From a checkpoint of a small transformer trained on Wikipedia: 7 heads of 64, vocabulary 27980.
Each number is 128 + 24 x the weight over its row's rms, rounded and kept within 0 to 255. Layers, rows and columns count from 0. Numbers have three digits each. The size before them is the row's rms in percent of the matrix's.

# layer 3 attention output (transposed), 448x448, rms 0.0763, rows 38-63, columns 224-335
112:169121145119168118123149101142147124140143155138111166117159139146129105103084126146132130110175131103114154111169155154128091104141103142137114113128083083145145134098123086107126144117120170086107107132140129134120104073155105113143124082114161106128097140123108137117132141141146108138125094140169150146107144159086154141105166152141
119:124151146120083146141127124139166098099129129148125138148098127122121135152108182127131141139095132117135100122173104163140127165116115097176141067136110120143125131160152119121144140126135123101122142090138140112119127101077148093134162155135127140130068137059124107115147147096144145160143135102142107110178147128106192122079136132139
114:128123117177164097112116141114112164127193130095147098101122161109128170139150111092137118195122102131144112126085113161156131158135105133119127111097144173090121151114121101133147100152123137111120103146149158107146167115127143124107122165100078158127103112103154151118130156177145134153143111144119127162089135134135120121093111135134
119:137107122108068145118143154123069067150112112162114141149129132164106083120134131114141098130138128100103128092163141165139154125128130109123141108121103098142116129151097137126144067135143135149108142129173125145163158153154119136180134146115121161148135065203095144102135120127102164144154119124142074109142140131125099094144099118102
119:104101130140100143110123115174152120159124107127163132094145125118127097120126133123140149105130155131135113139135139096092123101135133139131137167109112073123144117093155158129126148134089141126108124095109138127141127117134131166157140162183144140150124126180146115156112173131089145120116105102160120126139131121124134161112110073140
113:156119104153128147121126122148117150108087138129074101138113140132111073165119117115121174097133100137136124177105145173133086131102133133103126126123139180155124188160132134133149138119131127129123142089100132164092165132169132141131157141145117125107131170136129151146091099132109161156126174131082108140097111114151098144135142126145
115:097143129141125158159125125097177111156066117135135103114122122108126126122133151147120144139157101162122140133114142169140086117145164112128119099105118157182134136082129116108134124106141106095119161144145124175171077134143122108087162067112136173138138113129062142113146186118122143143138089129102114134129148093135141121135127119146
116:136127137082086066108160132134175115156151131127143140147101176163143126092152088117115146140101137147125176132108161127114162130118106173096108116090125091071095165119085126115070164135136133110128107122146084103140148098108142137109065136132127121100181177129100150097153139125079130160137129147111168112124164163145178111123096142131
115:096137121156108154089135153124148140096097099131159124138123142167144140164123064155119116113150121125180118106120130168084149118108109164109136107189103141129136115132136108131103145119101163122110118107137128151141128127137106139176111180117144163137112101115122136132139162125119138138097145130115154132143094113144135135131157138128
120:119128097118122106149155109115173133141146144121117107117125160158139191091109073149140148134126103071141103154112204091090127110125154106115103125135087117139112143134126116111132126129090100123138141153155121112121117122162144127203128101130149118141086116125116149111082157106119152138122151137152128103144112142137151144118093148129
117:121159132141108118159151142088138106116101092139121131134145149130104163139131120081159160134126145083106136071145127100157113139121135113133136166158137115145110114136109150089134120119136075117145109154116161128134115133122147148143125093152112152117130117107132159164108099148116168127173162095102144120113122139169131106120109157123
111:066119115142102109124109160146073147147130124104119144114169103165162114130134129149112119137103150153144160144136159114114139137090147129123125162156141155101131145128103089146116110111184110137126149141137115125148148112081163129096125143118122132131104125138136116127124118147098153144121145107125153157201144153152093086140171129134
118:156121105151136122164138184180138141138114133172169142120187143172158172182092098136147139113086171130095109101152101137112148108126165135149110137133149131162147105110126147111119079129120126122105112100088094113171088120090132111097105139102118146149130144142140126123138121120138115133160132135092117153142111102121122113106117144129
111:119099139150140104150214167120149107138136123168170091114087155124116101107151137143082192096151127169166095106150108129113104154165144081093108104108128095172111129117154092126165098108133127095089178183117132101166128131177159140115121098131146139120149137131138129149124181105152130109163120116149168083119102139140130120113143123086
112:111104110143149095146150110122112112163155151169106159123122134099138046142161125095136121077113132165121111099163164129083138127171141110126117138077101110163150138143125109134096159125133136163169103117120110115146126117106120140111134148097092125082106065088126197149129133109131141156123118176128143081122148164117158074140146134123
118:148152169145099118111112088156107100142157131103140170119103120212093131143124157109096125116087180130109089162101141067129119130148116100104143142094099127161093153132104144124135091112131138166113124092087144091158136160122142107066112147125139140114152121099133146143140119126139116141081150143106141125121125125139152125140101167145
115:093103093125167111132130108088157135133122103132104104127120165140108091136088069104127097134176142100138098147126114151122185122091169147159138106122128111130141106094105092146098099166085132083113104156067105130112163154125135177139116120113138129082105107160142097131150109111116120133117117127107120155136098096084142136128129138125
110:134115140098135097128149119088143121129136108163109121126111158129112108123158170126110138107127171123108125129105113140116122109117131074098170141121115125114163117138138121135140122137150122101145128145147138136123161129085097121180144139117166101119133143122127139133128103166141146118126147135137129131139152142142105140151113138161
116:126074118139133138110102102104150150142114139147118072148149183164135161088106158074163136107135141117106105139138123157130115155109162159123123139162112127122098119141128108116140127125095137137143129161155128134154130125154107135126138132161110154139128098142131128073155117118081145101135115154104164118116148117134153144077101132163
122:147147152122110141120107124182153154137134135094140162079129122129148103118135132081112157118153090153135140135134130127124141134112115128113065135100179137147071120131113128121150172173125090140106126126114075130160116132128177146117144184128186130118099097113107149090109126149133169129145118111150116110120117144109144121069120109156
115:116112144133130111113112109126126144141086113122143130127131121143120121158146106102193108129149098100106113094089102160100147143189134106139115168115153152159127150152135101114156126119140155185134138122114107102136100132119179127089108120112149164123079090136110137119162120131111125151168140128148115106156120153142133139150150159127
117:167131118122105135106112138104130148136117128119141092146121091115151084138139128119090112124121151123099147103127125112115173111137136138150165138119102127130141156140144121124140102151112145147152146117157117100148109153099098108119112130140094117104120089137196099118168131116164084116126124095111182124125151091088123155127141128142
120:128139141083107139098112172095123148096132139154153137146160137099139139115144094143107094107156144085115131104098148139132115173121114119129167113083134132122144072128096150160105113138137166134134141175099126129153151088182115105138169136109160120159128140129152116118132124130170124110098155125157122136154127134143104102119142093114
118:132135168057104106132125101087127117117140095160139136159116172141134130150126126137141183169101206111146143123097147138123159140130115117106133141155141126086127087136136118137105133143127079177156114080136110105122157112116136139091150106111113112081097132151127097083151107129121121106112140152112124148131133169111128152162136084123
106:116088187110106122170135111152088168109118118159091120113087134140148136101116121089128115121120137087117106145166103138130134112133180103134097142110108140134122157133139139136099107161150136087153104151108160123108095172136170138195128130075129125141165123122099095102066144129097102176140124104152098149134143145116116113149127171116
113:109124103182114089105153149119167123101119090127128145132091159100127085102163095152097082143192105090128114091126146146123148135095127142080127114114134143134107111148130193167154138132117126104107140146139155119113106141115100114080132143096108126123122105120106102106098122144094142135108132123119160129161133120135160130119154157090
# layer 3 attention value, 448x448, rms 0.0805, rows 39-63, columns 224-335
127:060094128128136099137110100106135115139137153109105191113153091140107116121092113106131113117134134130144100133166157123099179136097142110112124181093111114118088084106090144163172106116099126156160149119133092132134134111119149167106113088175133127073126149146144124142167099167076137132123139129144134126155127123108114112128141123151
127:137125144175150090127142148160123126107154129114142103096123121131116127114177094095108142100133141132152114142139116143097095123181119119131129127125125157101074126123119136110161151144111164113151088138156101121122103109108095158147128165142153098118131129148121105098118135108162098139135166131155137163132128102078103080148135113123
119:120130192081114136091100135140086089153148147138106113114118137130145128100119130117125109136126127133138107150118155134117168104110139140122101181089135164138169153103109196169111106139139133110114098092100145137134104124119151165146092131095115150136165142147160169095116160095109082115160112132092182125100097125121080147114118126157
133:060155092121123096173080115085137101147138118137133114151144141137148093116105121116085071124096128141131153109109129137139119120115144088122127113171122126168111126109144133125194102111145098127134172140123144120122099125122109116139179129117095183139099155145129114133115151144144141138105129136139126142127152144140137140167124120117
121:137136110093129141127122098127137139141119111143115121105130109135128131150129075118142161147133074132155134097133180155151118103106143126061109108117117105120095134104173185095140153138111159111147081106092137118151144123163124130163131106175118157127103088165103111139121155106130152127137142100100114102131147102103150130130096107123
125:158131122122147173149149074138175090180124134103122150127152163144110136112123124094158107149170122155109119160132147123135139163131179109125162170133098114088088080155157127083088094149135115135094137161105113115109122114123089140126114116101133136123131119128105145167112142084092115130146100150122098156130172070116116115103134159122
124:142138099123112108135122136121112131146106127114115147114144116123128163137137126131106117123113161122125076096112091099165107165102135090159091147125106073083173148102125124119152128096107100135141122125098100101104116105125091107185099159141147098126154123152154150119148118158124138133124116155127113092113097159104112137122133130101
126:153152125108124118122096154147131113153151088121140098146125152127201134109123119133168145159127141137123152157109142145112093167130118179172127082126126158118123137134129127113137124160134140133117120107113158128115139093120132146128134118097125176135139186144128116136093145127075125147140163137099109135145119102130126121122131134146
129:147118147133149158095083109118115143169164105129119129120137069131128113154132118143123146119118103114113144102121096149141152140109129133177152122126141125160105145140166175176119126135142136089081118126119097094159129101133144105120178124134126137141099115133131135095149140118131134157140118113139136185162163119105114101160140124132
121:093137123126100155102084139136131145136094102115125147150142092134144152175113096100126164148138109152156116136141098140181177118119130126121144140155094156121111128147176111119094133171092111131137091173153125127153167110137092153145110137123096100167098131115138104124135144144101136102110114108127157134133119103128117116139146101113
124:123139112141104156132142155097149130146161129118169114132141134123162132131150123119163122121146128095132125124147097143139137129157122113137103174159138129124088124083084142159123126123066116135141106133108131117120137084109099096150129138122138111164094122178157134147098031153113135137130126110132092108116039124128150162131135108164
122:127150102121115150117087121129182072150117122139125156109134119131110112097128127189134133145163129134096122103158085129102126096132135107124121144124129115127120096126126141146114113157111163141127154164135113113117107127094125147165142165094124080148130131089139127114137089127116102138108155182150092172166135106113123179103133129088
121:099108128127106097136144165123133156113100163157136092136136138165121122098142127161097157115146123103111103124104093102049099127116126113109132113138111146142134109142132145133158144121104143109081186155124165098090116136138098130118140100114164162148118101134153121096139137133134169186102088112132123119158131126120115124093137092150
131:138114143096129174109136114122120143106113133128135149127138141123126112170098150134138134108113076119158142149117103097134127103097150159144186105154151100125120089102141131155137109105107150121176131104163144163154178127123118125091120112123164148077146156136104115114166149107122135117107135129171089104112153152156096166112085139118
124:158098122153120148132179163133135136137098133113132145117154088122151105073172135133160153107067181131131143140096151131142169113132147120094076086148120142142116114156116142122141144133155136123128152109108104140136165113146086140125125134121090121156147127159139121177137150114177107083105171170133143092140062135143157134123106128119
120:120078129182093130119082124124100126125127088125124128136089132130134107147137109165126108157110147113133076129175134112159101146170066135158143115112125074116141108149120124155113107161121098082136119124081134150101156164088189141110089144133147093141107081124122113145126088116134143127137101115156137157125093148107159111100155114098
122:110149186061122132097152151141162135108147124089116116151170172120117180110131110140152115142104128150142182107104119100111083086130121110157165133106116114127113110125140114109088140143105113120137108120142151134140118153131115172115113111139106123111121105138133107129100141100097144130118152118138128112125128109164107167111118136144
124:084111169102144127093147104140118166125120147160132105135098140139119146158089171104125123145104110151136137157124117093147126131089090131139170156121130124155147102089142112117135112079152142118157165105101120082143130125134160143107131144134162112114126077130128085139174139168118126134130127149130152129110105159150168136123105113147
126:143090116081091133178144180099131139145098174152127117143117133106135108103116141137107149121137082140148164109098131124133083123155150124120083161137102141132106121125100179118171104177108094134159120164128094142142104101099135125047166123118133140117155126123120136097133101105158138121166161137116123169130146132160189143112140153133
130:136160103187132116119136117124114140145093109168155099124096145135135114135168122142135120107118135138123122150147173140106112082112129152092100137119120161140127094162100114099142166155136125126102139109179146146132115083132182127105077135104110095106135159127133175143099138076094124118156100088152101136155106125097128144123166070146
119:172130119166175152099111122120181098118114126120133108134124176099127154115153109108131140108116110103138172133165115120146180103118164143112117135134186167128119155050151116069153113160159154117121140095145179132135163128123169094135158126130132115132094134113153106103108162143137134118159138113108139139156082087178144094135150120111
123:117106120112100106157145145103173155128104104137126102139104118151134121111114131121093154114147142125137128133168108153119128113180189164157111124109136112126141074093158123138120113101100103097150148104153127109111104121134199146145088106119092122113127129155173106166099120138130100101162100139141156115127138141144109123175150146175
124:110085106127092134114123128119125096157120134139137185110109136069116117111132114120108138104118138150106127136106119146128064111134126087129100109092087151121168124114144063136105091115142127141165147102103153167164106146143147147171110149135167139121119155145107137108118155090109116123157125141101165109120133173121108144120150115109
113:108117156042134149135098150072132107122089092118108129077134132119145137161117138132090121104094112146156111113148170108143117131144125133117112109122126162100089165121120108157160152149105147107148134147132143145146137115079126116138127146145162139144143124130093124161116142122146071099178119107137096122153151129150103094093123106170
119:137133100139165144135120120144154118147143121126139139136137141126181162117134112119128133114132150142117128126148135105112135150138134167078132095112136097137113107103092131123126143112120089117147100128132128109136110104145143148092122137137137111112152104172138102126145143143114103085126100134118105152089109120090088098151149105092
# layer 3 attention query, 448x448, rms 0.0872, rows 64-67, columns 224-335
103:167128139069126148096122147121154122090117153106126127149100123128105148133111156075098176132150114072133111131101120136130150118112175110133141085122101144116115177107090108125120095142122088086132105122145128149084098112170126145135161132093165099111134125107159151148126144123099126115141147142142126104151125177171143103144197180081
115:128101140120103100163135095174125116126165135100116130123091152146192134082079112119126123123139135109167111148134078118090120095090145109158112152108130125141129144138173110117100165127145127162118161107107115138167121139116118164151078110109163090134105129176083159107148109142157141150161146150160151126123164163101148112116127128160
101:118101128157130109107137153147148157145117119175134109128134139170148131169084129108175146102115166105139118144121093116126138127113157149089149139138107145161166093143121128126118074118169079134117147134151109150132163146148103107142128097137142131141122135159159140112092140154126098154154107123102109173140145117115127157133134077125
108:119134114170100082127105114103159095168083128146105152111146128136160154155110143111140124109090164110136152129135144149141171113178100126133147158122076171151119148155139130181067133125131091125135148113118111116160143089103125127146130177151157083160140120099118130139115146150124130145121129148135150133122126121146132115134109171143
# layer 3 attention key, 448x448, rms 0.0839, rows 64-66, columns 224-335
110:152157153114136115100113144097132139125144092138115118135098085122102116117152147111133133156134145080114126123131148128097156120131089111113145067166147094131158110130085136104133118118147080100156128128096131165101154100146117105153133114082126137099161112154092143130148120152108106115141138151121119100091174094116105106153123163145
118:080116136140170099164147071138115108164177144099108136118113085133125157103076098113123122194091151139161125137145105128100144086078122102155118123072111133123110113101180074123118154093116125133119130114136122147128131092150151131144088137122128088068136103164107130074154088148168106140132141114132130141123132198118111084101145146125
112:111097153148092133125115122075127157125141147093138119144109118174167126123127107101118115133121161112115145118147171101152114160137172134187134115089137136122136152154110164097100140111144151136150087111124115115177153134167093131181119145152105093155131122130144136123122096133165143133124101143108115158112123131093127071130136113102